Each number is 128 + 32 x the weight over its row's rms, rounded and kept within 0 to 255. Layers, rows and columns count from 0. The size above them is the row's rms in percent of the matrix's.

# layer 11 MLP up, 576x224, rms 0.0559, rows 383-502, columns 0-55
size [ 94 104 104  95  98  93 102 104 105 105  93 102  95  96  99 114 105  95 101 106 102 107 100  97 107  83 105  96 101  98 101 102 101  96 103  96  92 106  97 102 101 105 111 100 107 103  98 102 107  99  91 108 108 102  97  94 101  96  94  99 104 105  96  95 100  97 106 100 102  90 102 101 110 103 103 103  99  99  89 104  97  99 102  98  90 108 105  95  93  94 100  98  92  92  89  96  93 103 104 102 104 104 101 103 100 111 104 101  98 100 104  88 102 100 100  98 101 101 100  86]
[[135 151 136 109 119 156 134 101 136 111 129 106  61 156 166  71 110 172  68 121 112  72 144 146  71  85 126  85  81 123 148 132  92  69 142  97  75  79 129 167 142 189 132 102 161  77 126 115  94 121 152  94 125  88 169  60]
 [ 83 190 109 100 142 144 109  76 139 146 151 134  97 126 104 137 156  89 124 128 142 136 126 134 127  83 168 164 115 152 127 136 163  92 145  74 193 154 101 105  89 174 161 158 125 120 117 187 160  74 123 150 138 172 114 135]
 [119 121 154 152 145 124 148  44 152 168 127 151  80 136 142 165 120 170 148  62 130 160 118 108 107 158 127 191 132 121 145  69 103 117 121 102 135 211 118 173 123 162  95  39 136  82 115 170 122 145 162 142  81 100 144 138]
 [104 113 137 173  92 104  98  95 173 129 149 122 135 188  78  74 129 140 129 127 118 182 111 134 144 128 202  98  96  85  77 144 128  96 154 129 132  79 188 111 126 133 121 124  82 112 111 138 127  72 151  83  90 159 151 104]
 [155 148 158 113 141 152 133 121 125 150 184  72  88 162 132 108 114 137 117 106 180  68 149 119 100  88 110 199 180 136 111  82 133 115 156 103 139 106  59 107 130 139  89  99 111 111 136 147 167 123 130 167 129 117 120 112]
 [166 103 103 143 158 146 137 125 188  50 142  98 106 168  95 120 137  85 109  65 123 212 111  87 142 185 177 131 145 105 140  84 150 127 129 185 101 163 150 175 132 151 145 183 167 127 166 105  81 114 140 104 159 182  95 132]
 [130  67 163 148  95 118 149 126 146 130 152 104 162 195  68 203 175  73 157 158 138 168 101 127 116 102  91 156 118 127 178 112 137 188 195 152 143 175 108 124 121 116 131 129 127  98 139 106 131 138 148 112 196 128 146  78]
 [147 119  59 130 117 117  54 122  96  69 135 129 120  94 134 102 129 137 152  76 144 109 195 158 133 164 127  73 146 127 121 138  78 120  71  81 129 104 121 173 149 114 112 127 155  85 127 133 141 106  63 143 142 116 143 156]
 [ 87 108 148 154  86 116 118 112 144  94 130 119 166 151 135  79 179 100  94 137 107  89 181 150 142 144  56 170 135  99 134 171 146 123 105 132  93  96  84 165  91 124 100 136 154 104 139  99 118 153 110 125 115 158  96 206]
 [ 52 172 143 123 108 161 109 159 197 124  99  90  42 107 148 137 168 130 118 146 164  95 118 165 145 120  93 175 110 159  74 136 191 150 125 136 160 147 135 139 108 204  94 171 193  78 160 161 114 153 210 135 175 109 139 123]
 [ 93 118  53 135  72  99 110  84  73 170  98 186 149 109  95 156  76 157  88 169 126  92 190 125 128 159  89 145 162 127 122 121 124 139 115 130  96 174 159  93 147 131 114  82 107 122 148 118 114 113  62 145 111 139 120  33]
 [151 136 125 136 160 170 142 142 151 198 120 138 169 176 103  99 195  90 209  80 147 155 119 171 132 142  89 169 133 143 149 131 157  90  67 100 144  78 170 161 148 103 153 139 140 113 144 125 169  77 143 136  71 131 176 117]
 [114 180  58 129 171 137  79 173 152  85 184 110  54 157 134 131 144 107  87  80 132  91 101 126  96 132 130 148 150  97 148 169 122 125 124 145 115 109 147 160  97 177 148 133 117 113 143 108  68 110 126 107 118 149 159 132]
 [122 146  65 155 143 151 142 146 146 138 139 127 166 130 120 120 101 129 187 159 115 155 131 126 122 127 140 118 155 129 148 113 115 136 152 135  79 158 132 163  98  91 135 120 107 112 159  53  90 115 136 108 170 133 130 123]
 [ 77 146  89  93  99 103  65 128  89  66 133 152 147 144 143 125 103 132 102 124 138 145 173 168  78  32 105 133 139  82 190 130  74 157 147 147  90 126 109  84 149 122 101  91 153 145  85 122 153 145 108 106  69 117 111 131]
 [107 118 129 126  76  72 166 154  46  83 126  86 103 128 131 118  83 121  94  90 145 125 159 125  84 171 149 130 160 136  97 113 110 160 186 171 109 103 136 166 104 108  86 124  89 209 147  98 166 105 110 156 109  99 108  92]
 [158 204 120 124 168 188 137 126 133 101 113 165 180 139 156  96 132  89  94 106 139  85 147 149  74 153 161 123 167  94 117 112 146 119 141 164  97 108 111 177 122  92 115  93 140 116 102 137  74  87  96 133 121  95 166 153]
 [115 144  99 149 115  79 116 192  93 132 106 121 129 164  67 188  97  88 142  68 184  38  82 114 163 109 135 119 100 115 140 116 131 156 143 168 140 133 191  76 127 112 118  87  71 174 141 121  72 131 132 171 154 139 102 141]
 [106 161  94 102 139 139 155 127 139 141 120 150 121 187 129  98  55 136 105 193 150  76 168 147 104 168 137 133  96  94  70 138 139 123 101 126  75 141 126 119 116 161 169 120 169 143 102 146 162 143 126  85 114 132 154  94]
 [ 91 138  94 118 118 127 124  94 149 158 107 134 136 136 108 121 146 207 158 148 170 124 137 102 129 133 129 113  84 130 130 137 136 149  98 176 117  63  65 203  95  39 125 141 140 149 126 131 123  90 150 132 183  64 153 157]
 [148  87 136 120 133 121 160 148  81 145 129  84 163 132 114 142 146 110 118 164 104 152 148 136 113 108 126 152 129 109 107 116 118 143  90 112 139 112 121 124 151 172 147 164 134 126 150  97 150 115 162 143 114 108  95 126]
 [140 160 150 104 131 148 106  98 177 125 128  83  96 177 171 153 150 169 134 151 118 102  94 129 100 141 101 127  32 117 128 106 154 140 147  99 158 141 148 135 178 143 176 121 167  80 146 141 147 149  98 153 134 134 165 113]
 [129 110 148 134 123 130 134 191 104  67  69  92 102 155 201 106 168 103 136  89 103 174 158 127 131 118 134 120 169 126 138 117 142 162  74  87 153 144 160 134 122 108  78 170 134 162  96 134 104 116  96 129  43 170 108  86]
 [123 198 112  90 149 127  98 131 123 128 126 126 135  90 134 104 111 211  80 113 111 163 136 112  58 145 170 151 150  96 134  99  85  81  85 105 129 153 122 121 151 133 163 124  80 122 122 121 149 169 107 104 183 122 172 104]
 [157 210  91 114 105  87 152 124 117 120 154 114 122  82 155 128 122 163 146 111 182 117 129 106 151  65 117 126 177 141 118  71 117 161  78 126 114 143 158 139 153 110 111 154 132 151 120 107 105 162 188 144 159 177 131 152]
 [160 144 134 129 135 116  97 123 131 184  86 122 133 130 115 135 126 129 119  81 152 153 134 108 134 166  99 134 140 145 172 125  82 123 160 161 130 145 152 137 151 105 151  71 162 200  97 104  99 162 143 223  73 170 136 122]
 [ 86  95 141  88  71 116 172 123 146 153 150 145 121  84  99 131 183 131 119 213  87 191 124 111 182 182 126 151 108 148 138 174 127  98 122 178 134 186 149 148 143 178 141 139 147 148 151  60 117 175 118  84 123 143 107  76]
 [142 129 142 152 125 113 129  92 125 119 115 171 115  95 171 131 177 139 173 171  69 168 130 112 124 109  85  77 129 109 145 164 119 132 155 135 165 162 112 173 185 149 161  92 143 144 138 116 101 112 178  92 182 140  65 206]
 [155 154 162 120 146 156  93 120  87 118 113 143  97 110 200  99 123 122 128  44 126 132 126 173  50 124  54 113  83  78 102 169 160 137 156 148 111 139 164  97 163 138 145 101 126 108 109 136 103 120  92 138  96 110 149 144]
 [115 106 134 149  77  47 107  94  63 174 122 143 109 127 181 122 106 116 147  91 155 194  94 125 115 122  91 210 147 167 137 115 135 177 134 122 177 125 120  60 104 139 117 147 168 207 119  99 131 132 178 139 139 120 162 172]
 [150 121 105  89 137 117  97 123 140 135 136 142 152 107 127 114 125 163 112 142 128 164 139  99 103 142 157 197 134 147 144 103 109  90 146 115 147 140 164 156 113 155 143 128 156 138 137 155 125 173 125 180 144 101  82 206]
 [177 149 165 125 132 156 150 187 104  78 104  58 179  97 111  72 199 135 152 110 102  68  63 116 102 101  96 157 109 129 107 168 118  93 192 121 131 105 123 121 185 102 138  86 102 133 153 166 167  82 135 154 185 164 113  93]
 [128 132 165 167  85  77 121 148 157 153  99 107  83 132 139  75 135  73  93 145 208 124 121 191  91  99 155 171 141 126 191 141 138 110  74 164 113 116 107 163 131 125 110 182 166 165 111 119 151 142 125 156 172  91 118 150]
 [151 139  94 144 112 146 112 130 144 125 137 170 147 165 155 124 118 204 164 133 155 186 145 113 203 158 128 151 127 114 108 190  97 133  77 155  96  93 119  65 109 141 121 199 111 105 155 123 152 180  95 143  85 142 127 192]
 [106  87 125  99 106 139 119 143  72 105 142 156 183 117 121 174 157 124  99 110  98 115 128 130  93 166 100 101 156 142 183 147 106 114  80 124 141 163 139 132 127 120 105  87 105 119 138 119  45 132  88 229 118 129  91 139]
 [ 83 142 116 130 243 138 137 118 144 193 108 134 118 149 173 130 123  84 147 203 133 140 145 150 151  95 141  74 123 104 156 180 117 124  76 176 115  81 124 111 140 133 110 148 180 166 132  97  91 148  86 203 130 135 128 129]
 [120 203 178 139 205 143 157 144 146  79 129 124  71 175 155 108 164 164 112 150 103 118 112 148 138 149 102  82  67  96 123 108 154  85 123 153 112  93 129 152 114 140 155 149 168  87 130 145 106 130 138 107 149 114 160  71]
 [111  98 120  79 163 178 148 128 149 166 155 112 108 156 118 136 120 123 206 195 125 119 129 115  63 111 110  83 100 155 165 109 113 154 119 124 113  87 143  74 150  86 161 178  93 103 101 168 139 110 106 148 131 144 148 136]
 [132 167  88 150 199 122 123 118 141 120 169  97 127  74 101 127 165 106 121 105 128 161 131 164 124  81 111 127 107 126 170 151 116 130 144 128 130 150 152 125  99 120 128 126 116 113 124 169 147 127 119 160 103 134 118 142]
 [125  68 189 119 156  93 115 121 190 169 123 135  85 128 135 174 154 203 157 160  82 138 154 131 174 155 100 120 143 130  87 161 190 102  92 132 114 145 117 106 140 131  63 127 125 141 142 118 180 113 133  67 102 124 159 164]
 [ 88 122 118 126 117 127 143 164 183 130  58 175 152 181 127 194 136  68 123 156 101 111 168 109 128 128 181 163 126 120 135 114 169 146 155 118 180 142 106  99 142 124  85 109 160  99 156  92 107  94 164 125  89 145 138 118]
 [ 60  90 153 216 104 120 121 141 122 171 130 121  93 130 110 120 129 130 119 146 107 121 143  72 122 111 101 208 171 156 180 128 146 103 138 135 135  97 169  38 175 115  63  97 143 104 166 125  98 154 224 131 115  92 140 143]
 [ 93 137 103 135 141 147 121 135 135 153 142  69 128 106 135 128 114 187 113 148 163 159 141 168  91 139 141 221 159 170 102 123  83 151  98 114 113 198 198 117 181 138 156 170 131 162 148  93 131 168 103 106  64 149 105  65]
 [159 135 132 131 166 171 132 127 153 110 120 113  94  69 120 108  77 111  61  85 125  99 105 148  64 148 170 121 143 136 135  86 100 117 121  87 167 177 186  71 186  71  93 147  84 172 145 126 137 160  89 152  68 188 122  54]
 [136  95  84 118 115 161  88 187 102 157 115 157 112  90 129 136 107 121 151 102 153 167 126 129  58 175  93 136 143 159  71 148 110 136 139 155 128  77 137 170 177 109 110 111 110  61 131 157 167  85 170 148  83 149 126  59]
 [140 118 144 147 123  88 124 129  92 160 154 128 148  88 174  95  79  96  59 105 176 105  73 163  24 105 139  88  96 103 132 104  69 150  94 123 191 125  91  79 110 175  93  98 159  97 153 137  88 153  86 169 124  70  89 135]
 [116 156 128 123 167  99 123 157  82  91 128 155 103 170 116 121 111 137 140 126 185 126 106 121  84 160 132 139  95 106 106 115 107 112 126 102 168 100 103 108 188 129 149 147 157 116  70 155 163  91 141 136 176 125 116 136]
 [101 151 122  82  23  90  95 150 106 160 106 119 107 143 165  83  86 128 136 141  87 106 131 115 111 160 121  84 166 127 140  84 132 105 115 180 131 142 131 108 137 125  96  97 124 106 157 153  97 155 125 201  77 110  97 113]
 [119  58  89 143  72 100  94 127 126 142 159 170 163 163 124 113  99  90 151 155 123  90 135 169 149  81 138  80 171 163  95 176 152 178  81  95  85  87  84 140 105 185 190 114 180 126 146 172 106 163 101  88 163  69 160 149]
 [113 138 145 153 153 125 129 151 162 134  96  85 115 159 155 117 132  78 112 109 103 120 140 141 118 113  50 120 110 113 105 233 117 144 210 112 139 128 102  96  82 136  96 123  99 154 141 153 125 112 146 126 174 142 153  93]
 [158 103 145 146 132 125  60 113  35 104 146 121 197 159 104 129 159  92 118  88 135 118 212  73 109 108  91 159 170 164 173  79 108 152 141 127 144 130 116 119 107 169  95 149 150 150 136  99 149 152 138 173 153 120 119 113]
 [ 83 105 106 160 105 121  43 110  68 107 146 141 138 120 132 185 171 142  85  75 118 137 119 110 136 137 144 139 154  90 189  78 118 116 116 110 137 111 179 105 134 117 121 152 105 219  96  93 131 152  83 119 144  97 111  87]
 [110 100 126 156 113 111 124 115 110 110 153 109  96 136  92 172 154 152 145 175 108 131 141 106 114 169 138 162  98 116 140  31 124 117 177  97 155 137 185  90 144  78  81 170  91 119 148 107 139 106 110 171 134 147 148 128]
 [129 107 188 115 137 118  96 157 173 136 140  94 102  67 195 165  99 108 112 103 134  93 151 172 136  93 180 163 187 145 141 209 110 103  83 159 103 149 110 136 125 103  83  85  91 171 144 133 142 148 119 117 115 129  95 134]
 [ 77 141 125 130 101 166  88  63 141 232 150 124 208 102  95 101 104 134 162 119 127 109 106  47  83 130 130 134 139 104 146  68 125 168 107 152 107 146 132 112  88 186 161 107 130  99 119 148 110 190 191 152 136 130 105  65]
 [116 175  62 205 143 141  34 128  87 110 124  98 178 160 123 104 134 227 108  99  78 212 148  98 173 124 105  96 203 104 116 187 126 103  84 120 155 121 135  98 113  89 123 156  72 139 134  90 138 120 144  93 148 143 154 183]
 [164 149 148 124  84 111  66  85 137 125 181  90  96  86  76  71 120 103  70 153 117  62 114 156  88  85 160 113  57 143 115 119 133  99  47 106 109 143 121 154 126 122 176 122 150  99 141 150 110 111 141 149 123 116 131 112]
 [175 118 184 104 105 122 158 174 185  99 145  65  85 135 148 135 170 113 144  91 123 149 102  94 187 143  60 131  88  78 144 122 131 105 120 155 121 100  43  39  96 105  75 124 161 124 135 102  70 132 144 184 127 121 135 162]
 [115 129 128 136 197 182 124 185  84  95 127 135 141 123 145 117 103 154  89 123 150 164 127 160 125  78 101 127 147 100 191  99 177 126 141 135 110 174 170 188 103 139 170 109 147 140 109 158 133 129 131 128 150  73 137  97]
 [159 117 172 122 171 122 176 116 168 146 106 120 160  88 147 179  89 170 135 162 162 133  80 140 126  79 140 110  98 147  88 129 100  88 187  79  93  94 155 125 179 101 107 129 128 115 174 126 122 130 140 184 143 162 131  86]
 [138  95 175 130 154 113 117 142 133 123  88 117 174 103 104 138 120 109 173 183 144 141 113 166 101 100  72 107 147 148 110 210 110  88  83  77 139 137  79  96 139 106 143 106 105  83 118 154 180 164 138  85 149 131  85 136]
 [118 127 106 161 133 189 185 111 157 107 159 128  74 119  96 147 125 164 169 148 159 158 166 188  73 152 161  97 119 160  78 150 102 113 153 149 140 148 138 153 147 121 138 150  87 114 144 112 194 123 161 122 132 167 143 104]
 [181  95 168 176 125 143 132  72  97 126  89 164 143 138  92  90 188 116 135 127 150 141 146  85 151 204 209 143  90 140 106  82 160 158 187 115 122 138 154 150 123 178  71 112 150 132 131  99 110 110 186 118 208 124 131 156]
 [188  96 127 150 114  56 110 130 168 144 191 149 103 139 123 115 115 150 163  87 114 135 112 111 108 164 118 101 149 136 158 135 101 151 147 199 129 116 147  64 132 132 102  86  96 107 146 135 106 120 187  99  80 131 150 204]
 [105 147 141 125 151 128 112  72 132 123 118 137 243 169  82 135 109 139 100 137 150 126 123 121 122 123 112 201 176 138 165  83  98 111 125  96 118 166 114  79 134 191 120 124 176 130 166 107  94 133 100 128 218 141 134  94]
 [159  97  78 178 128 134 161 136 142 133 133 128 147 125 191  80 130 191 143 102 172  70 144 123 158 121 176 185 153 157  64 153 137  72 116 117 133 107 164  65 147 120  99 102  96 136 129 133 123  86 150 120 191 146 132 132]
 [200 150 115 130  97 170 132 105  82 133 135  62 159 120 110  89 134  88 137 119 138 175 140 216 111 133 157 139 154 130 139 160 144 153  98 122 124  77 125 102 156  85 143 147 113 137 103 167 141 122 151 169 153 186 166  72]
 [108 147 109 100  91 120 169 132 147  11 158  52 150 147 140  74 120 164 113 161 172 121 161 135 113 137 157 136  93 130 146 114 141 113 141 155 119 112 127  93 141 115 122 175  76 103 122 146 167  89 148  86 169 167 126  95]
 [ 73 112 129 129 101  99 154 127 127 177 115 172 135 144 151 195 141 101 195 127 123 205 143 118 140 116 149 180 122 155  83 191 100 152 165 172 108 126 129 136 178 149  84  64 152 132 144 106 152 119 235  87 155 154 134 164]
 [100 102 118  98 137  75 204 100 120  96 145 116 198 156  70 132 124 145 152 168 148  87 201 160 110 121 130 148 117 186 134  89 145 168 173  81 147 135 109 111  80 167  96 118  98 120 132  72 117  92 166 105 150  79 133  79]
 [152 104 133 157 104 131 183 142 139 124 142 120 125 150 116  96 151 123 105 127 128 146 153 175 107 102 108 182 111 163  77  95 160 162 126 115 127 119 175 119  99  80 117  99 157  62 147 188 135  74 114 154  93 108 194 150]
 [188 156 173 133 139  82 164 142  96 145 128  82 100 151 128 139 150 125 101  75 190  50 112 156 113  77 162 154 148 139 101 140 146 107  92  91  98 114 156  98 149 132  73 144  99 135 131 140 167  86 109 172 100 128 158 127]
 [161 109 123 139 114 115 155 159  89 159  73 115 151 162  92 105 165 102 145 140  59 138 121 183 124 145 133 122 136 170 148 104 185 135 154 160 100  89  84 174 105 104 131  66 180 165 125 189  89  91 195 158 138 105 113  97]
 [ 73 187  81 111 129 144  98 130 137 162 147 137 125 115 138 114  81 146 108 101 139 154 122 142  85 125 124  99 147  96 119 107 194 138 115 158  72 154 131  72 117 104 157 121 113  71 116 118 172 137 134 108 126 100 156 134]
 [141 133 116 167 143  85 139 129 130 174 107 144 146 211 127 163 189 160 127  71 104  72 142 160 130 185 125 120 100  98 128  71 204 116 109 134  82  77  99 149 130 173  91 105 150  79 150  80 123 132 144 113 148 123 189  99]
 [ 66 107  97 110  91 140 172 142 144 153  99  84 104  86  91 169 122 133 136  80  97 120  61 100  91 181 159 126  96 138  71 118 130 138 156 156 138 106 181 165  95 143 155 129 121  74 138 154 161 125 169 109 158 191 126 144]
 [117 133  57 140 133 134 147 149 113 111 129 134 141 158  95 123 124 127 175 150 177 142 165 152 135 123 136 123 138 182 136 168 180 114 143  65 112 137  87 153 109 135 139 103 115  92 103 171 123  99 172 111  96 153 139 112]
 [ 85 162 158 143 110 187 105 139  76 147 118 138  76 108 124 122 120 144 113 118 130 183 130 152 163 191 159 120 102 123  72 139 127 129 182 144 164 171 114 108 160 132 149 134  90 157 131 133 147  96 148 125 112 156 125 182]
 [156 105 107 143  86 110  76 132 139 166  77 133 151 148  93 126 154 128 161 148  86  98 137  86 107 151 128 127 171 201 152  47 113  94 190 141 126 144 141 114  83 123  87 142 158 124 135 167 144 111  93 100 129 139 137 100]
 [ 87 215 115 107 112 165 106 118 113 117  72 144 163 184 149 148 157 107 142 143 125 150  88 205 100  64 176 134 134  89 167 118 127 142 158 102 154 102 110  98  86 144  72 168 119 126 135 121 126 112  90 150 177 150 114 132]
 [125 121 120 121 119 134  93 135 140 126 154 102 131 124 138  87  73 178 146 116 109  89 136  74 126 130 207 127 160 109 126 154 178 162  62 117 105 176 148 143 128 144 143 145 120 118  87  77 195 109 119 136  89  90 138 139]
 [108  26 186 133 110  97 150 148 174  93 114 134 212 188 144 128 137 198 156 137 110 125 130 128 109 141  98 109  91  89 104 105 143 106 110 129  93  90 134 166 164 124 170  87 122 140 100  90 124 112  76 114 147  96 144 131]
 [157  87 183 106  98  60 131 127 137 110 142 130 159 177 156 142  61 118 143  57 161 183 161 169 150 128 170 154 130 122  76 157 122 119 135 113 123 144 129 128 152 112 138 106 117  72 139 139 126 124 132  60 171  97  97 158]
 [139 148 107 144 103 135 171 130 109  44 132  83 188  67  89 148 149 143 121  98 141  55 104  92 139 106 127 217 181 108 129 125 134 155 155  85 111 134 194 110 132 110 138 117 147 146 109 103 127 148 171 112 203 104 141 138]
 [ 60 169 115 144  72  99 131 114 188 150 104 181 154 103  55 160 108 101 119 181  97 156 115  72 121 149 120  95 154  95 189  77  94 138 168 155 173 196 123  74 134 161  85 158 129 142 142 102 114 119 161 107 106  87 118 126]
 [110 149 107 114 174 141  91 169 107 142 132 121  76 188 148 174  80 130 121  99 192 163 183 191 146 113 141 109 157 107 121 103 154 138 135 129 121 128 151 137  94 128 147  76 168 121 128 120 115 106 161 147 142 125 131 151]
 [154  87 128 140 194 107 104 136 171 131 124  73 118 154  53 118 111  80 104  86 157 180 193 121  90 114 102 125 181  91 173 115  91 162 188 166 144 114 148 101  91 126  44  93 135 172 120 132 117  81 114 112 165  98  89 115]
 [152 115 153 121  68 158 114 187  84  79 156 124  56 142 114  71 175 139 170 104 112 136  96  99 127  88 133  52  62 176 219 104 132 120 173 137 111  84 148 145 117 125 185 113 104 176 110 127 152 171 139 123 161  63 143 180]
 [101 176 177  81 157  79 179 111 172  78 150 141 118 146 100 112 117  33  67 165 164 138 179 124 106 132 204 172  99 122 146 136 193 169 128 129 140 157  95  94  99 116 175 128 157 115 133 115 152 124  94 111 112 161 144  80]
 [104 163 152 141 169 153 153 158 160 141 103 185 125 149 179  93  97 191 133  81 156 158 203 182 138 148 152 120 124 112  89  76 178 115 112 147 150 130  51 140 110 144 159 108  99  87 122 142 171 139 104 157 137 199 167 124]
 [208 159 109  89 128 146  81 144 120 121 221 160  99 147 132 183 136 174 150  98 133 118 174  80 104 124 102 169 174 136 113 104  91 116 145 182 152  79 100 141 140 127  77 127 114 172 122 182 198 128 127 156 144 146 147 131]
 [185 103  72 153 182 106 137 124 114 173 174 192 129 154 139 195 146 129 129 163 134  90  89  75  56 166 159 141  96 133 192 136 128 145 210 128 130  94 123  86 140 139 106  83 190 144 134 148 171 173  86 149 143  91 122 180]
 [160 121 138  64  59 129 165 161  91 155 144  67 119 132 132  98 119 105 115 103  76 150  55  71 110 194  96 140 112 139  45 119  77 135 143 129 138 133 113  70 104 164 154 167  88 149 126 139 147  80 109 183 175 100  97 148]
 [160 128 151 138 143  85 203 142 180  99 179  93 170 251 120 125 107 130 140 128 114  78  94 140 115 182 133 162 100 126  84 173 171 112 147 133  80 112 126 104 102 152 176 105 184  76 101 150 119 150 125 148 109 147 123 134]
 [159 127 143 114 172 125 114 113 106 149 179 110 107 103 142 139 124 140 135 165 165 189  82 122 162  75  96 125  94 106 130 103  99  92  79  95  97  75  84 175 158 122 176 130 127 152 126  97 136 135 109 117 153 131  98 105]
 [164 122 131 143 198 127 109 144 125  70 141 151 127 144 141  98 161 130 151 117 158  87  69  87  89 155 123 185  71 120 169 168  89 127 132 148 144  91 106 131 146 118 103  81 222 176 140 169 113 144 206 146 190 164  96 132]
 [145 124 133 133 111 122 117 138  64  25 172 114 143 162 101  88 162 108 133 146  89 131  94 161 103 116 145 116 136 179 117 109 110  86 111 135 114 104 181 160  72  99 128  69 175 192 100 167 140 133 201 105 136 133 121 179]
 [128 117 129 126 158  94 153  83  87  92 111 181 105 117 101 108 105 146 119 147 100  95 119 101  95 133 127 148 136  72  97 202 123 141 148 173 144 151 149 118 122 101 158 146 169  87 126 135 128 143 115 159  32  80 139 125]
 [180 106 178 109 155 164 158 138 143  89  99 117 130 181  57 123 151  76  87  84 123 112 139 108 128 115 137 103 149 152 170  77  78 180 162 137 140 130 136 166 133  60 118 180  73  74 113 110 118 143  75 129  79  99 123 115]
 [130 130 101 134 153 109  93 179 156 123 114 138  56 114 122 126 161 130  61 110 120  98 136 102 200  85  54  88  77 130  75 135  80 111  56 114 125 116 155 169  76 129 128 171 160 147  94  80 125  95 109 181 102 107 153 147]
 [139  90 148 169 130 127 227 114 157 156 147 136 149 151  90 204 145  95 150 119 116 120 124 173 118 194 149 128  81  95 129 144 138 118 166 122 144 125  65 148  99 152 128 129 179 124 112 140 122 120 106 196 159 113 120 115]
 [105 128 172 108 124 119 178 133 152  70 128 129  84 158  83 138 122 133 118 114  92 167  72 163 157 120 104  97 176  98 162 135  87 161 123 130 114  96  84 165  90 164 120 157 126 138  75 107 180 113 141  52 178 157 124 107]
 [170 192 116 110 148 113  95 157 145 153 147 161  98  98 104 122  85 113  91 158 212  64 100 150  76 116 148 123 138 137 127 119 154 115 150 147  97 147 145 125  89 163 132 166 125  62 152  84 122 119  94  99 107  75 156 138]
 [127 136 107 112 151 127 123 166 101 105 118  83 151 167  69 149 126 134 202 122 126 123 182 130 144 150 176 125 164 112 138  91 154  90 163 133 144 113 153 148 148 127 133  87 149 100 111 143 144  71 189 130 100 126 108 149]
 [ 88 121 110 117 148 111 126 137  70 119 140  80 157 137 118 142  94 112  80  84 112 158 111 159 155 102 197 104  93 135 159 107 126 100  83 112  88 166 170 125  88  89 124 128 181 121 128 143 158 115 107  87 132 180 148 157]
 [105  71 177 159 147 140 109 168 162 145 132  89 130 129 107 127 105 105 135 176 151 104 125 131 157 123 154 171 145 141 123 142 138 169 158 146 113  90 104  79 105 115 174 181  97 108 109 164 105  89 108 135 139 119 103 121]
 [ 47  85  98 125 153  73 105 134 101 122 151  63 112 125 161 139 139  73 111 130 130 154 146 134 146 119 116 185  95 126  99 141 155 148 132 111 132  63 144  89 122 185  80 149 176 158 134 163 171 134 164 116 180 130 122 114]
 [111 242 149 136  60  95  89  94 114 146  93  89 154 156 126 123 122  95 158 140 165 153  97 152 131 101 117 119 149 104 121 121  71 160 113 107 129 156  53 176  72 128 114 117 101  92 151 113 154 116 153 122 114 132 149 145]
 [148 120  95 135 142  94 185 124  53  80 148 115 144 115  81 121 113 119 151 139  90 132 122 170 118 140  72 102 134 151 134 119 143 163 148 167  72 116 131 149 151 126 136  72 119 131 135 201 128 123 145 107 168 121 150 170]
 [105 115 151  97 130 145 109 129 126 148 169  95 152 166 173 145 111 172 116 140  81 122 150 137 145 142 101 146 131 138 128 167 127  94  93 146  38 106 105 179 166 134 122 113 112 147 137 138  96 137  90  81 166 149  99 129]
 [214 186 150 113 130 131 101  74 107 121  95 143 156 151  88 110 120 133  89 148  95  27 135 145 110 112 127 170 139  90 142  87  78 127 199 108 113 177 187 111 111 117 108 139  78 127 144 108 128 130 104 180  92 160 124 111]
 [105  91 168 126 133  57 141 130 122 130 121 134 157 161 101 128 159 154 136 107  95 163  98 125 148 117 136 100  84  94 129 126 116 175 115 143 127 107 169 156 126 151  90  92 168  75 115  92 148 153 134 124 179 133 142 164]
 [147 121 108 113 123 118 104 177 126 137 176 148  78 128  87 146  79 135  95 123 113  90  52 129 147 136 110 133 172 137 201 137 185 169 109  70 124 118 102 168 110  77 154 146 137 122 140  83 119  93 162 163  95  78 132 125]
 [140 215 161 105 186 104 178 141 118 114 110 103  54 129 161 113 169 137 132 117 114 113 110 130 131  55 152 108 180 155 141 144 181 133 149 139 124 127 181 108 163 134 152 152  68 148 150 135 174 116 136 169  84 110 111 100]
 [ 83 176  80 131 155 165 146 124 111 160 148 135 125 164 145 173 122  97 130 156 149 122  97 173 109  82  76  99 155 153 114 146 117 131 181  95 129 172 122 109 155 108 109 174 163 108 143 108 164 130 118 188  73 121 127 156]
 [119 153 120 143  74 112 113 176 102 127 110 100 155 100  52  81 148 138  90 120 112  68 140  88 133 105 108 137 119 119  83 152 148  90 157 119  97 149 200 144 180 163 143  71 101 127 136 133 134  92 102 152 103 130 122  92]
 [ 89 104 109 116 105 191 148 149 115  91 127  92 114 148 156 162 171 127 134 162  81 166 163 128 131 136  81 111 160  97 118 124 112 125 145 123 139 137  95 150 109 147 182 103 161 130 122 112  96  80 140 169  72 105 124  85]
 [133 112 128 101 156 162 108 109 119 127  96 203 164  94  83  53 109  88 146 104  85 117  73 142 134 140 111 160 118 156 137 152 160 208 114  99 120 139 108 150 131  86 181 164  53 175 125 156  84 169  92 156 154 121  94 143]
 [151 114 126 158 148 169 159 150 159  91 129 112  97 154 160 120 110  98 108 137 138 164 136 146 143 176  97  90 121 113 127 168 119 126 134 118 130 119  76 137 107 113 173 107 125 179 144 148  73  89 107 128  74  92 102 190]
 [137 157 110 155 126 177  94 124 125  82 184  37 106 106 122 176 117 111 144 125 109  95  70 182 122  88 142 160 182 189  71 124 165 125 133  86 139 147 172 133 137 130 135 166  21 172 141 183  77 124 122 165 112 160 115 103]]